Each number is 50 + 12 x the weight over the matrix's rms, rounded and kept within 0 to 99. Layers, rows and columns count from 0.

# layer 3 attention key, 128x160, rms 0.138, rows 16-59, columns 80-159
33 65 49 61 55 59 44 45 51 50 57 38 85 55 38 66 47 53 56 53 52 52 45 60 49 70 64 48 72 47 69 33 51 53 47 55 58 33 64 40 43 69 40 51 66 59 47 52 34 42 61 51 65 34 33 45 41 49 68 63 40 54 38 48 35 41 40 59 49 32 72 43 55 60 51 49 50 55 68 39
56 48 35 55 52 42 41 46 58 42 48 46 41 57 41 41 54 41 43 33 45 42 55 44 33 44 34 49 32 46 42 25 45 50 53 37 33 40 43 43 52 42 74 57 34 46 56 38 41 55 55 55 56 36 61 50 51 59 54 48 50 40 53 57 57 46 58 53 49 45 54 54 56 46 51 52 36 29 43 45
47 38 55 29 42 48 37 43 34 58 52 52 46 37 29 75 50 62 64 51 42 36 40 41 32 42 65 62 53 62 44 39 59 35 31 70 30 61 64 32 48 70 51 42 50 47 70 40 81 69 40 45 64 37 56 55 49 56 73 53 45 44 62 36 46 53 34 49 54 43 41 67 57 52 47 35 49 41 46 43
51 56 44 45 42 53 60 51 41 56 54 56 47 40 53 51 53 49 36 55 38 49 51 25 42 53 38 38 39 45 41 45 50 36 54 58 43 30 50 39 37 39 63 74 45 62 48 43 35 38 48 48 45 31 26 49 59 57 39 54 52 45 43 50 57 50 77 54 35 45 30 53 77 47 48 52 44 59 41 35
61 38 49 28 57 55 48 58 62 57 27 53 43 51 53 59 40 40 45 39 43 62 54 58 52 47 50 51 47 48 47 48 57 46 63 38 68 43 58 46 44 53 44 47 52 43 40 60 44 60 29 57 52 49 38 34 54 41 61 48 43 32 51 39 43 49 34 38 53 44 41 60 61 46 48 40 55 46 34 55
52 39 67 44 44 59 61 35 39 53 45 37 69 37 43 63 62 52 44 38 47 30 38 47 44 71 69 66 38 41 43 42 55 40 51 57 75 60 54 56 64 59 53 42 38 62 58 64 46 29 43 39 51 65 68 42 61 51 63 55 51 46 68 41 47 35 49 45 44 47 36 46 53 64 44 49 50 53 70 60
48 42 66 25 70 46 57 61 45 69 49 51 41 22 48 53 39 70 48 57 45 35 51 35 52 37 46 56 38 33 47 46 69 40 59 47 46 45 51 49 44 57 53 44 38 46 56 29 31 31 54 37 43 67 46 52 51 54 62 46 47 31 47 27 53 33 44 43 38 52 36 64 48 57 46 57 54 53 52 29
45 49 48 54 61 42 44 52 21 54 57 58 46 59 48 43 48 48 44 30 60 62 41 63 42 31 70 40 59 44 51 55 54 54 57 69 56 52 57 54 57 60 42 71 52 61 57 62 44 48 46 68 45 58 51 56 41 56 46 62 48 47 52 65 59 59 48 59 43 59 44 48 43 81 44 51 27 52 53 46
41 50 51 45 38 45 44 48 34 49 50 48 63 43 38 50 34 51 51 47 58 39 57 45 46 49 52 40 47 50 60 63 45 65 69 42 50 47 42 55 61 48 49 43 67 41 51 40 52 38 59 57 52 42 23 34 75 60 36 48 49 55 37 50 43 48 32 42 66 62 51 52 30 51 60 64 64 30 37 56
55 51 53 41 58 35 60 54 50 42 49 40 53 50 66 42 53 57 42 54 62 49 48 51 58 49 46 56 53 46 61 50 72 46 49 48 39 49 57 57 51 54 34 45 63 40 49 61 41 27 45 42 39 66 44 55 47 52 49 34 62 59 68 36 46 61 50 44 42 68 54 57 45 63 40 51 65 59 38 52
65 48 35 72 38 49 54 50 51 52 61 55 56 40 36 50 50 62 45 48 64 66 61 51 38 65 56 53 74 53 65 61 45 42 45 47 49 49 55 52 39 68 46 51 52 66 56 44 51 45 36 67 48 57 33 42 31 50 49 38 56 44 33 44 57 61 37 45 49 59 55 45 38 46 37 73 47 47 46 47
61 28 42 36 50 44 56 44 37 30 45 50 54 49 55 44 43 42 29 51 54 48 35 51 43 48 45 44 40 33 69 35 53 45 26 64 46 58 42 36 51 63 48 43 50 41 36 41 67 46 48 62 45 45 53 45 36 54 33 53 60 52 49 60 60 53 56 52 45 52 58 54 33 55 34 37 53 55 57 53
37 38 34 70 55 38 52 46 51 56 38 67 49 30 65 36 45 57 46 51 56 42 49 49 46 41 55 55 54 50 51 70 44 40 49 40 55 49 52 34 62 67 52 55 50 40 42 55 59 17 41 60 59 50 38 60 30 41 45 64 45 42 36 60 58 52 44 39 52 46 49 52 34 52 32 61 33 56 51 39
60 50 27 74 59 45 29 44 32 63 59 52 41 54 57 29 57 42 63 59 60 54 55 21 49 48 36 59 49 42 53 53 43 54 58 51 60 49 53 52 51 47 58 58 40 46 55 50 49 50 38 67 49 51 43 30 48 54 54 35 58 57 67 48 39 43 62 30 49 48 53 27 65 67 75 62 45 71 40 48
69 35 67 55 58 66 62 49 73 42 47 64 33 54 51 45 44 39 54 47 39 65 58 48 52 73 43 60 66 54 67 55 59 35 44 67 56 35 55 35 43 58 45 38 56 70 42 52 45 41 57 65 49 49 73 50 48 50 51 40 57 43 49 49 45 44 59 45 54 56 52 40 44 41 45 52 59 48 48 49
31 48 61 72 39 39 63 49 58 37 65 50 50 79 30 64 59 61 44 43 57 36 49 50 55 50 51 59 38 50 52 57 45 48 63 42 56 50 58 30 68 50 44 44 47 61 46 53 49 54 42 72 48 48 49 66 48 47 67 31 54 53 57 33 32 51 67 38 32 39 61 75 59 45 70 64 65 51 24 49
47 53 56 50 53 53 52 56 56 48 50 56 45 59 55 61 51 53 60 49 57 51 55 46 37 42 49 15 26 54 43 40 48 42 80 66 41 65 62 57 66 70 52 49 52 49 40 50 55 57 32 40 39 61 56 54 49 54 62 39 55 26 58 32 49 49 50 57 36 68 42 73 69 42 43 41 49 57 37 44
35 57 70 49 33 52 61 41 55 51 40 51 60 46 43 50 35 60 64 60 34 75 49 46 53 39 64 59 69 40 44 69 57 45 19 44 56 53 42 36 42 52 63 53 61 58 51 55 57 47 45 51 60 33 53 34 43 53 65 55 63 47 60 60 33 47 48 53 58 52 62 66 49 51 39 57 40 21 23 42
45 69 49 80 60 35 51 45 49 46 51 39 47 47 51 57 45 40 60 39 40 49 56 59 52 34 65 57 45 68 64 27 48 55 49 44 38 56 55 61 60 57 61 38 63 52 43 69 62 47 47 54 51 41 63 63 69 51 48 51 57 47 56 59 56 51 52 38 52 50 61 67 51 53 65 55 56 35 46 50
29 64 43 54 43 50 33 52 47 49 46 47 54 30 45 53 36 38 35 61 42 53 44 53 49 55 47 27 47 67 36 55 51 49 44 63 47 62 50 58 61 52 53 46 49 48 58 45 52 62 47 51 57 52 30 66 46 44 51 50 59 49 48 66 33 52 53 63 58 52 50 38 39 59 52 40 46 64 51 48
51 60 51 47 70 52 75 61 61 58 52 63 34 50 57 51 52 45 39 65 25 66 55 56 48 47 52 49 30 62 57 65 47 64 58 53 64 48 42 66 62 49 59 55 49 54 50 66 47 73 59 68 49 58 48 59 65 59 51 54 67 64 57 54 56 42 48 48 48 57 66 66 43 51 43 46 59 58 38 59
48 45 41 36 46 50 43 37 67 40 53 54 44 42 60 42 44 51 61 35 53 43 39 60 35 41 48 40 33 47 61 57 54 37 38 53 60 42 61 48 49 46 51 39 32 61 52 72 54 67 58 43 60 49 68 52 54 61 64 49 41 48 53 42 43 62 40 43 49 50 64 40 28 40 62 51 23 82 29 40
58 31 43 43 38 51 46 57 42 47 65 37 41 62 48 41 24 62 58 44 47 34 48 47 53 60 56 69 52 50 47 34 52 50 44 43 53 58 40 71 59 57 46 68 60 54 54 46 43 52 45 51 49 91 50 41 73 39 56 62 36 53 43 45 67 52 44 33 54 58 38 27 41 52 27 47 51 68 61 50
40 58 37 45 38 41 43 38 63 52 56 49 48 46 36 62 50 38 57 48 50 30 58 59 62 67 54 43 31 63 48 28 31 44 45 48 40 62 57 50 47 48 50 59 58 62 57 40 53 55 35 39 64 35 37 67 42 30 55 72 48 58 53 53 56 51 44 51 43 54 52 44 52 41 63 46 48 53 57 49
34 51 53 54 58 71 58 49 58 38 65 67 76 45 43 65 32 52 54 55 50 50 50 28 62 58 66 54 63 49 60 60 59 48 52 43 51 42 32 50 59 64 37 46 49 47 53 54 63 33 46 55 49 60 52 46 47 26 49 43 39 54 47 39 51 39 46 38 50 60 53 55 48 38 52 57 41 61 36 47
39 56 29 37 52 39 47 42 36 64 44 54 45 61 46 36 43 46 45 64 73 53 62 60 49 36 41 28 42 59 74 59 30 57 55 54 50 51 51 42 37 54 46 44 55 26 39 49 53 49 56 43 56 62 60 63 70 62 52 45 37 53 46 35 30 47 45 55 41 39 59 51 64 36 48 45 55 32 45 46
48 43 53 27 35 41 65 59 42 54 48 53 60 59 46 62 37 55 53 50 49 81 51 57 52 59 48 38 48 69 48 63 54 57 36 64 56 50 60 65 42 52 38 47 64 57 56 44 51 58 54 55 46 48 68 39 52 47 35 51 32 36 44 54 60 49 51 60 47 58 52 19 60 56 66 51 51 42 53 57
53 60 47 55 44 62 51 56 62 45 66 53 51 67 56 56 38 68 50 36 39 46 38 45 57 51 48 35 58 47 36 40 52 54 69 39 55 48 53 47 63 46 49 60 39 53 44 59 47 40 48 60 46 63 38 48 44 46 48 44 55 52 47 51 53 24 42 33 53 57 36 49 54 51 48 61 58 33 46 75
40 57 65 44 56 36 57 51 46 47 49 59 67 62 50 51 42 40 56 24 32 51 53 65 59 59 59 56 48 27 60 53 52 45 35 65 57 32 65 45 63 46 52 60 59 55 42 59 51 81 52 51 57 42 51 45 49 63 46 57 31 56 47 54 63 34 53 38 51 60 65 56 55 53 34 51 55 59 47 47
20 53 40 64 55 66 63 52 54 44 51 51 47 61 75 55 62 42 60 61 57 59 61 52 45 40 55 64 49 55 48 58 34 55 56 46 51 53 57 50 48 60 47 57 53 57 47 47 56 52 70 40 40 57 46 51 46 49 48 57 47 45 36 49 40 45 52 65 59 36 52 54 58 44 50 66 20 43 51 48
37 40 38 47 51 53 41 51 27 40 73 46 77 53 59 40 47 49 75 48 38 47 30 62 55 68 57 60 48 58 68 46 48 63 62 46 47 57 58 70 50 36 34 50 48 79 45 52 56 44 56 54 55 48 45 54 60 45 48 36 37 47 49 63 47 37 44 37 38 39 57 54 65 49 48 37 48 48 50 41
51 35 36 56 57 59 45 52 47 50 28 61 47 40 42 36 55 62 49 37 32 63 49 35 33 52 33 38 42 56 37 69 67 40 22 62 51 38 42 60 42 68 49 37 36 61 48 43 51 58 40 50 42 59 61 63 53 44 34 52 56 34 46 31 66 53 35 64 41 38 49 53 50 54 50 40 28 55 41 37
63 35 43 56 68 42 74 49 57 51 47 31 54 40 66 42 57 30 73 53 47 28 55 49 60 49 48 58 41 45 63 58 45 51 53 20 60 38 66 66 39 65 60 51 45 62 43 54 70 44 42 41 53 42 47 74 65 65 69 58 52 35 58 29 45 47 47 62 59 54 55 56 46 53 47 55 50 55 64 58
54 47 57 64 49 39 68 57 36 50 35 54 54 62 63 55 58 39 32 75 57 56 51 44 47 36 65 48 48 43 48 53 40 61 51 45 45 44 49 36 48 54 53 56 45 53 48 37 42 53 51 44 40 40 39 36 59 51 54 71 50 44 54 48 62 69 54 78 49 54 56 61 36 57 24 40 50 50 55 56
57 50 43 51 38 43 50 76 48 57 51 53 47 26 60 40 50 58 46 51 72 45 44 56 46 48 42 55 42 68 60 53 55 61 35 64 42 59 59 59 49 49 51 40 47 46 49 50 48 33 49 53 47 42 36 47 44 34 58 43 44 44 54 45 47 35 34 54 57 71 36 38 52 49 30 34 44 49 52 36
59 46 42 60 52 41 45 27 36 47 51 53 49 45 28 41 52 42 49 39 51 23 42 50 49 37 42 56 48 48 52 51 53 55 60 58 36 51 47 43 67 46 40 52 45 64 50 58 47 26 54 71 60 39 40 36 57 54 51 42 64 40 67 67 57 64 49 41 46 60 63 48 52 45 62 65 58 71 42 44
59 71 66 74 53 50 50 79 57 55 47 56 53 61 41 62 26 38 45 56 26 69 35 48 31 53 52 65 31 25 67 49 41 28 51 71 54 43 53 54 45 55 45 44 55 36 63 73 73 75 66 53 69 40 39 51 51 41 62 40 46 60 40 37 62 53 51 39 55 51 38 54 40 65 30 31 49 39 36 41
50 65 48 49 31 50 41 35 53 47 44 47 60 60 42 42 56 61 54 40 60 47 53 66 45 48 54 55 45 48 74 45 48 45 61 22 60 55 50 41 51 42 35 58 66 44 59 37 41 50 69 46 50 49 63 34 57 61 53 52 57 57 45 51 44 40 55 49 47 36 47 58 48 45 59 47 56 39 48 39
43 56 60 51 58 53 59 56 56 50 49 22 45 70 45 39 43 56 53 55 35 64 50 37 60 68 52 39 56 33 55 48 33 51 58 47 38 65 40 42 61 49 59 33 46 53 49 56 79 67 34 27 65 62 41 48 61 65 54 65 52 35 57 62 43 66 55 34 49 63 42 39 72 52 64 65 58 66 73 42
39 41 52 63 40 52 62 59 41 56 47 46 62 38 49 60 42 34 61 49 56 40 48 24 53 46 55 72 49 43 53 53 45 47 46 54 61 29 49 41 42 64 55 45 42 45 51 56 57 46 60 46 49 43 41 51 52 56 66 43 69 59 55 41 48 59 43 54 52 42 66 55 60 52 56 50 49 30 62 52
53 54 59 40 62 57 34 33 33 26 58 60 51 52 55 60 39 63 39 67 58 52 62 48 52 40 61 57 41 24 63 69 52 69 51 60 44 62 62 61 56 48 40 43 65 40 38 52 52 38 68 53 47 48 75 55 63 70 53 26 36 37 62 54 40 53 35 65 40 74 50 41 41 42 55 67 37 74 52 52
56 41 35 54 58 41 52 30 32 38 56 50 45 53 40 49 51 36 57 36 69 70 45 59 60 56 44 58 42 51 63 42 54 41 50 47 42 43 53 44 35 67 54 52 53 51 58 57 38 56 53 68 53 52 64 48 52 50 53 53 54 21 33 43 67 47 59 50 33 67 58 40 40 52 46 54 44 34 45 53
63 51 36 45 50 54 51 49 45 54 56 40 66 59 54 53 47 48 52 38 50 59 66 51 41 46 54 55 44 49 70 35 46 36 58 49 55 44 57 23 49 48 38 71 55 49 40 45 30 49 40 65 39 54 54 56 46 41 59 53 46 47 55 63 49 51 62 44 46 38 55 52 42 61 33 68 40 72 41 46
61 30 57 48 55 49 50 51 58 46 46 63 49 61 57 64 62 43 43 47 29 64 31 52 46 53 52 53 43 45 49 56 48 50 46 78 48 49 59 37 37 25 40 40 57 64 54 50 59 34 41 59 61 48 45 51 46 64 34 54 50 42 61 51 38 48 50 59 50 52 48 49 56 35 50 40 53 37 45 23
# layer 3 attention query, 128x160, rms 0.145, rows 17-60, columns 80-159
40 56 53 46 41 47 51 46 70 40 55 53 52 41 65 52 53 73 42 49 48 43 47 55 45 57 59 48 62 62 53 63 66 40 51 57 42 45 39 41 41 64 43 48 33 65 40 55 43 51 38 56 53 54 31 71 68 53 52 32 40 51 56 65 48 55 58 47 58 57 43 57 43 52 40 47 62 51 57 45
61 68 52 44 46 56 60 51 62 60 38 66 49 58 58 43 53 59 38 57 66 48 38 68 57 66 36 47 50 26 47 42 63 53 56 42 33 53 47 53 53 47 33 45 63 55 40 41 47 48 51 54 67 64 46 40 51 42 41 46 52 42 46 70 56 47 59 63 42 45 47 46 52 40 50 53 40 63 66 48
58 68 58 64 50 35 44 51 40 45 56 41 36 46 58 49 26 37 46 45 44 41 54 51 44 48 56 58 52 51 62 63 30 41 45 62 43 65 46 67 39 48 50 26 45 37 43 62 63 64 74 43 30 42 40 59 57 52 30 47 47 42 48 53 47 45 53 40 52 64 35 44 54 60 51 35 62 20 44 53
19 64 39 76 48 54 42 52 56 47 42 52 52 50 60 57 59 45 65 59 37 38 51 35 59 45 44 44 52 55 45 58 61 50 41 58 61 54 49 57 47 37 39 54 44 43 34 31 53 28 51 66 39 44 80 45 56 58 63 53 25 61 35 51 47 51 54 68 45 70 66 30 47 55 46 53 40 40 50 47
54 53 46 61 41 70 40 50 31 54 49 64 44 48 43 30 42 39 62 51 49 39 84 57 47 42 39 36 54 50 44 55 63 69 55 51 47 51 43 44 46 27 40 54 72 47 50 47 39 55 53 33 52 45 51 70 56 46 59 58 31 51 49 52 60 28 29 51 68 39 66 38 55 48 56 54 53 59 52 39
62 46 53 49 61 86 65 45 49 36 47 32 54 59 48 35 56 51 31 47 62 61 48 77 46 66 65 50 48 53 47 32 34 50 60 50 42 36 52 61 60 53 57 38 49 45 38 48 64 40 44 48 55 59 41 51 70 35 13 52 72 43 57 40 54 49 61 63 45 51 57 49 60 33 38 52 66 40 50 51
47 57 36 34 56 54 38 30 76 43 36 44 42 42 69 53 50 40 44 50 41 29 49 51 46 57 56 43 61 68 52 30 42 38 45 32 48 45 36 51 42 35 68 37 44 50 62 37 43 54 49 47 52 55 59 55 55 40 48 45 36 35 50 49 50 53 57 46 59 45 54 51 52 44 68 45 68 42 54 47
52 69 54 42 51 51 67 42 32 30 38 55 35 62 53 43 65 35 49 34 38 68 59 49 51 53 47 56 36 42 41 43 48 53 52 38 69 49 60 50 57 36 48 55 40 39 49 43 58 32 52 42 39 37 60 34 35 50 52 38 35 48 43 50 39 40 40 38 36 45 39 35 62 70 40 49 61 86 63 51
48 48 71 41 66 59 43 44 56 59 61 50 51 54 59 58 54 39 35 54 49 49 45 51 45 64 44 49 47 49 46 56 49 33 53 48 52 40 49 43 50 47 46 56 23 59 56 37 30 43 50 62 53 63 37 49 29 36 47 57 57 58 40 57 42 51 60 54 58 77 55 56 41 37 50 51 37 50 49 35
37 56 59 43 42 39 57 49 55 59 35 61 35 61 52 51 63 49 61 57 27 52 39 49 42 45 49 48 39 56 43 39 56 45 68 43 56 47 42 48 60 48 49 59 65 52 46 67 35 57 60 19 46 43 53 64 50 54 48 43 61 52 68 38 48 33 36 33 51 43 54 35 47 62 66 40 51 59 52 53
51 42 39 61 56 56 60 43 39 64 36 54 42 35 47 42 61 59 67 39 25 43 74 45 49 35 49 43 66 57 32 45 52 55 44 31 44 33 42 41 45 34 61 67 32 54 43 55 55 65 36 62 33 53 64 57 63 46 55 60 54 49 56 36 58 44 46 53 32 54 54 47 65 52 50 51 55 42 64 38
48 67 51 35 57 51 52 42 55 45 34 12 62 62 50 67 58 46 42 55 46 55 63 56 50 53 47 62 39 45 46 39 43 34 49 62 42 44 51 59 51 36 13 70 52 48 28 54 45 74 35 61 54 48 70 57 59 44 62 60 68 64 43 44 52 55 50 50 41 56 72 53 46 49 42 38 54 50 44 47
26 63 56 50 40 54 44 61 40 71 44 28 70 54 36 54 51 57 57 43 65 54 57 69 41 43 52 58 48 63 57 58 54 48 60 54 31 37 54 34 32 49 33 46 54 49 43 49 50 44 34 51 50 63 46 48 37 45 78 45 42 60 37 50 62 39 47 50 52 37 55 56 38 58 53 56 60 20 53 64
45 33 52 42 52 43 49 54 34 60 59 54 44 50 43 65 59 65 64 49 55 37 40 50 43 41 50 63 45 47 53 42 48 52 62 45 56 44 59 72 62 61 69 49 56 67 61 51 58 42 41 28 57 47 24 36 46 56 38 49 28 43 57 27 57 54 56 41 61 44 46 26 69 54 49 56 55 37 70 53
60 67 45 44 62 57 20 49 54 62 52 40 28 59 52 50 47 55 51 50 35 54 45 53 62 60 65 65 61 44 53 14 58 46 51 53 51 38 56 54 47 53 09 61 49 72 50 38 52 40 49 50 41 33 40 30 51 40 50 53 34 43 32 60 66 28 23 50 78 48 50 47 53 54 46 58 37 53 45 38
47 45 54 47 41 36 67 35 66 55 52 56 58 53 44 43 43 54 40 60 36 42 59 58 44 38 44 70 50 53 57 40 42 45 30 45 57 41 45 48 48 58 42 49 54 42 72 41 60 38 57 56 61 38 40 35 48 61 45 62 47 57 57 54 31 65 63 42 42 42 66 41 46 65 56 44 52 28 41 52
51 53 47 41 69 58 35 38 38 52 50 61 63 57 56 44 74 51 36 26 54 33 38 33 36 54 55 47 53 58 47 49 54 20 60 56 40 37 62 70 41 60 40 42 36 30 40 62 43 53 52 47 49 67 50 52 53 39 44 58 41 39 24 43 54 51 66 44 22 63 34 40 36 35 21 41 50 68 58 53
57 47 49 36 58 59 47 50 60 46 60 48 48 55 56 46 62 39 41 55 50 41 67 32 63 46 36 53 61 38 57 60 42 53 54 46 56 31 58 62 65 56 45 59 49 50 53 46 46 54 43 59 38 48 38 51 63 56 75 56 50 54 31 55 43 38 58 35 62 42 41 49 49 51 43 55 56 56 69 47
48 44 43 47 56 63 39 56 60 46 54 35 56 58 46 47 54 59 50 23 56 33 43 43 34 51 62 61 57 49 70 66 54 46 31 43 17 52 43 50 29 48 66 41 50 53 39 63 55 48 35 61 37 56 39 50 49 71 71 46 58 56 51 60 58 67 56 44 32 63 58 56 49 47 51 51 41 43 46 60
45 48 50 37 36 57 37 47 47 28 67 50 44 63 56 54 52 49 72 59 51 56 62 44 67 48 58 58 48 33 52 41 46 67 68 47 71 45 60 58 35 38 41 47 45 56 34 60 47 39 52 45 46 40 55 39 35 43 59 59 40 43 42 54 46 66 51 49 45 52 66 52 74 41 37 45 66 41 53 46
56 63 38 54 36 43 52 33 41 51 52 26 44 58 39 45 69 68 54 32 46 51 50 55 62 53 67 64 56 49 34 29 49 54 50 39 39 54 43 53 40 29 40 58 48 43 53 39 57 44 35 61 47 66 28 37 44 43 76 64 59 64 56 34 67 59 49 37 52 59 66 55 64 60 42 55 57 36 52 64
51 66 53 36 58 57 74 46 47 46 45 44 48 42 55 52 75 49 41 56 79 38 58 64 49 39 50 57 51 46 73 73 46 44 50 59 57 59 48 51 60 41 37 59 62 61 58 48 43 61 55 44 52 43 63 46 41 53 48 52 58 45 50 60 44 49 62 68 56 61 51 41 44 50 64 40 38 56 51 59
57 43 53 46 42 54 62 58 61 61 51 44 35 62 67 40 55 63 52 59 59 47 69 55 49 31 35 55 60 43 33 52 58 60 48 54 48 51 39 55 43 56 54 48 53 37 40 56 54 37 54 39 52 58 55 40 58 40 39 42 52 51 48 52 21 48 32 52 51 56 54 24 34 54 47 36 62 44 58 42
54 41 52 42 55 37 50 53 43 33 42 52 48 44 46 46 68 52 56 54 69 50 34 51 35 42 57 65 48 32 57 40 44 48 76 61 63 55 66 58 60 51 38 62 46 51 63 57 60 42 23 49 44 48 38 25 62 61 68 36 65 49 55 61 60 44 52 67 40 45 54 36 54 69 51 54 58 50 66 53
43 43 43 66 35 27 58 41 45 63 44 42 65 53 52 37 75 55 58 51 42 42 42 39 58 34 45 41 56 62 22 45 41 62 43 54 65 50 49 43 62 61 50 57 51 50 52 39 50 57 56 44 46 60 65 39 51 53 49 52 45 60 61 20 47 52 55 51 61 38 38 35 59 67 51 71 52 70 46 47
49 55 52 72 43 46 52 38 44 38 46 27 48 47 63 32 55 53 51 38 51 32 50 45 42 31 45 73 41 52 53 45 36 51 42 50 48 70 46 57 49 36 62 48 49 33 68 47 52 51 55 31 48 56 40 36 55 52 58 37 48 53 52 28 35 72 39 48 67 36 39 41 33 57 48 50 52 64 36 47
59 40 56 49 48 61 52 43 36 46 32 47 42 54 70 55 42 40 43 46 60 66 63 52 42 43 48 83 59 58 57 51 38 41 41 65 50 57 47 46 55 48 62 55 35 50 57 34 65 48 64 35 57 30 46 50 48 57 56 31 41 32 55 29 49 61 64 54 52 34 46 67 72 59 60 61 46 70 46 39
41 40 32 50 43 71 55 63 59 61 36 46 54 47 48 47 64 40 72 45 47 33 47 48 50 41 51 40 51 60 36 53 50 63 50 30 55 68 45 44 45 46 63 37 65 45 55 53 51 26 48 67 47 37 37 46 55 44 61 61 50 36 51 53 35 49 24 56 62 47 47 44 55 67 47 53 44 53 62 53
55 51 56 43 36 30 55 56 39 53 32 33 60 59 51 45 49 35 56 44 47 65 60 47 55 52 39 47 32 47 24 52 59 59 58 60 58 67 55 59 60 29 34 47 61 45 63 49 41 42 38 63 53 43 60 51 42 67 77 45 50 52 38 51 65 58 45 22 70 36 46 44 48 59 67 43 60 56 46 48
46 63 78 31 58 65 65 54 40 38 48 54 61 45 40 64 45 57 49 47 61 51 43 24 26 38 51 60 43 55 58 39 70 52 34 35 34 38 53 31 38 48 47 50 54 37 69 60 43 66 44 34 56 68 53 40 50 44 57 41 58 65 33 33 46 49 49 53 70 66 31 61 38 61 36 57 46 56 54 48
51 56 51 44 32 36 63 42 53 65 45 41 47 42 47 63 70 44 46 62 46 37 39 71 55 51 67 50 63 46 48 49 25 74 49 42 62 77 62 47 45 33 39 63 47 25 43 45 53 63 65 31 52 37 46 48 49 50 48 40 61 66 52 54 44 59 31 43 75 57 48 55 46 46 64 50 54 48 52 59
48 54 48 61 55 30 45 47 25 54 32 39 60 54 34 69 59 54 49 64 26 50 58 53 43 47 52 56 37 36 32 53 60 64 45 58 56 49 43 33 52 44 26 58 36 43 34 41 47 68 44 44 48 55 66 47 33 45 56 46 62 69 48 46 27 55 49 53 42 37 38 44 47 46 54 58 38 47 49 56
56 35 45 62 42 41 54 45 53 36 63 37 33 56 68 48 37 61 62 47 49 63 62 53 24 54 61 47 49 70 30 48 60 51 50 44 45 60 43 49 48 57 47 42 47 41 46 58 42 29 27 63 56 61 65 78 39 55 41 60 57 35 37 44 57 52 57 58 43 56 58 60 57 43 40 52 58 29 43 50
43 66 50 41 54 39 58 52 59 54 46 48 55 41 44 57 51 54 69 58 38 46 43 60 62 44 63 45 55 49 56 60 55 29 45 47 55 55 49 40 35 39 42 41 50 47 60 57 38 73 53 54 44 48 54 65 55 53 64 43 41 45 51 51 52 63 47 47 33 35 63 58 31 48 47 33 55 37 60 56
47 59 68 40 56 49 47 53 50 57 53 62 45 49 69 52 44 50 57 56 50 77 47 37 47 80 56 42 48 28 58 40 46 48 55 56 59 35 47 37 54 62 74 40 46 68 48 49 46 63 61 58 48 55 45 56 66 39 47 50 43 52 59 61 67 51 72 61 37 48 29 50 65 50 61 35 63 49 65 57
28 38 50 34 42 51 44 41 47 45 46 75 78 43 41 65 52 62 56 49 64 45 43 52 47 55 32 35 66 71 55 35 44 63 50 53 46 53 54 30 50 53 58 38 52 48 54 48 63 31 39 43 53 55 50 37 45 46 63 43 56 38 51 41 56 46 31 28 56 31 55 54 63 60 40 51 61 39 65 37
60 49 56 48 43 52 55 46 62 55 61 48 59 41 44 52 51 61 57 52 64 54 39 40 56 46 63 36 50 57 36 42 58 54 46 48 39 44 48 64 50 53 39 67 45 52 57 47 49 58 50 50 42 74 48 42 45 46 65 51 43 57 46 38 51 63 44 48 59 61 48 47 54 65 40 39 50 52 46 46
38 64 49 52 54 56 24 44 42 47 55 37 59 43 43 35 78 40 43 51 50 49 57 45 30 61 50 59 54 64 48 41 74 57 25 46 60 39 55 54 39 54 27 63 70 39 67 39 59 39 53 63 40 43 35 33 53 54 55 46 49 71 39 62 42 51 37 50 53 22 41 51 34 52 70 46 47 64 36 49
49 34 46 54 60 40 37 30 51 38 40 63 59 59 45 61 44 53 38 46 46 47 57 52 65 48 62 46 59 31 48 50 52 52 49 52 60 55 63 40 69 56 62 36 49 59 46 47 36 44 55 47 58 45 56 49 47 45 34 45 38 46 42 51 51 58 60 49 55 50 36 50 62 49 47 44 52 60 56 36
28 62 44 50 52 51 51 48 38 65 36 43 43 52 49 31 77 27 52 56 58 69 40 58 45 60 46 38 40 80 36 43 58 28 53 27 52 44 55 50 59 60 48 56 51 57 50 31 42 49 14 54 44 53 34 48 48 41 51 54 51 61 31 48 70 48 49 57 47 36 46 34 63 35 53 63 44 42 57 44
59 37 45 36 45 54 52 39 67 43 61 45 63 39 48 73 50 59 41 46 41 36 41 33 34 42 61 65 62 34 30 54 45 49 42 43 60 62 36 46 49 37 55 51 38 51 43 38 34 49 56 62 35 54 38 37 44 55 54 45 51 57 42 59 54 59 49 50 52 49 45 66 53 45 42 55 49 62 39 51
45 39 54 65 34 42 51 45 60 64 40 36 66 55 51 58 67 40 65 45 57 32 49 61 59 38 54 56 51 43 72 55 42 66 58 37 62 51 53 66 51 43 52 47 46 63 46 53 55 50 46 64 51 40 31 37 47 58 52 44 44 59 59 41 55 37 37 49 52 42 42 51 51 55 72 55 68 47 59 59
46 29 51 62 65 43 39 47 53 40 45 43 76 60 49 56 38 61 50 55 65 41 43 35 52 74 40 56 66 32 47 33 40 51 59 22 72 41 44 67 56 50 59 31 50 46 63 44 34 60 65 64 38 30 35 47 39 56 47 30 51 52 41 32 69 60 69 39 67 43 59 45 56 42 65 56 51 52 58 61
43 59 64 50 37 46 45 36 60 52 54 55 43 55 55 41 44 39 72 39 53 39 64 55 50 53 54 78 47 37 59 50 74 56 51 47 56 55 46 67 37 57 43 59 60 77 77 49 69 55 40 66 59 37 67 68 45 47 49 56 76 43 59 54 48 69 55 56 51 61 66 53 23 49 51 55 45 50 52 81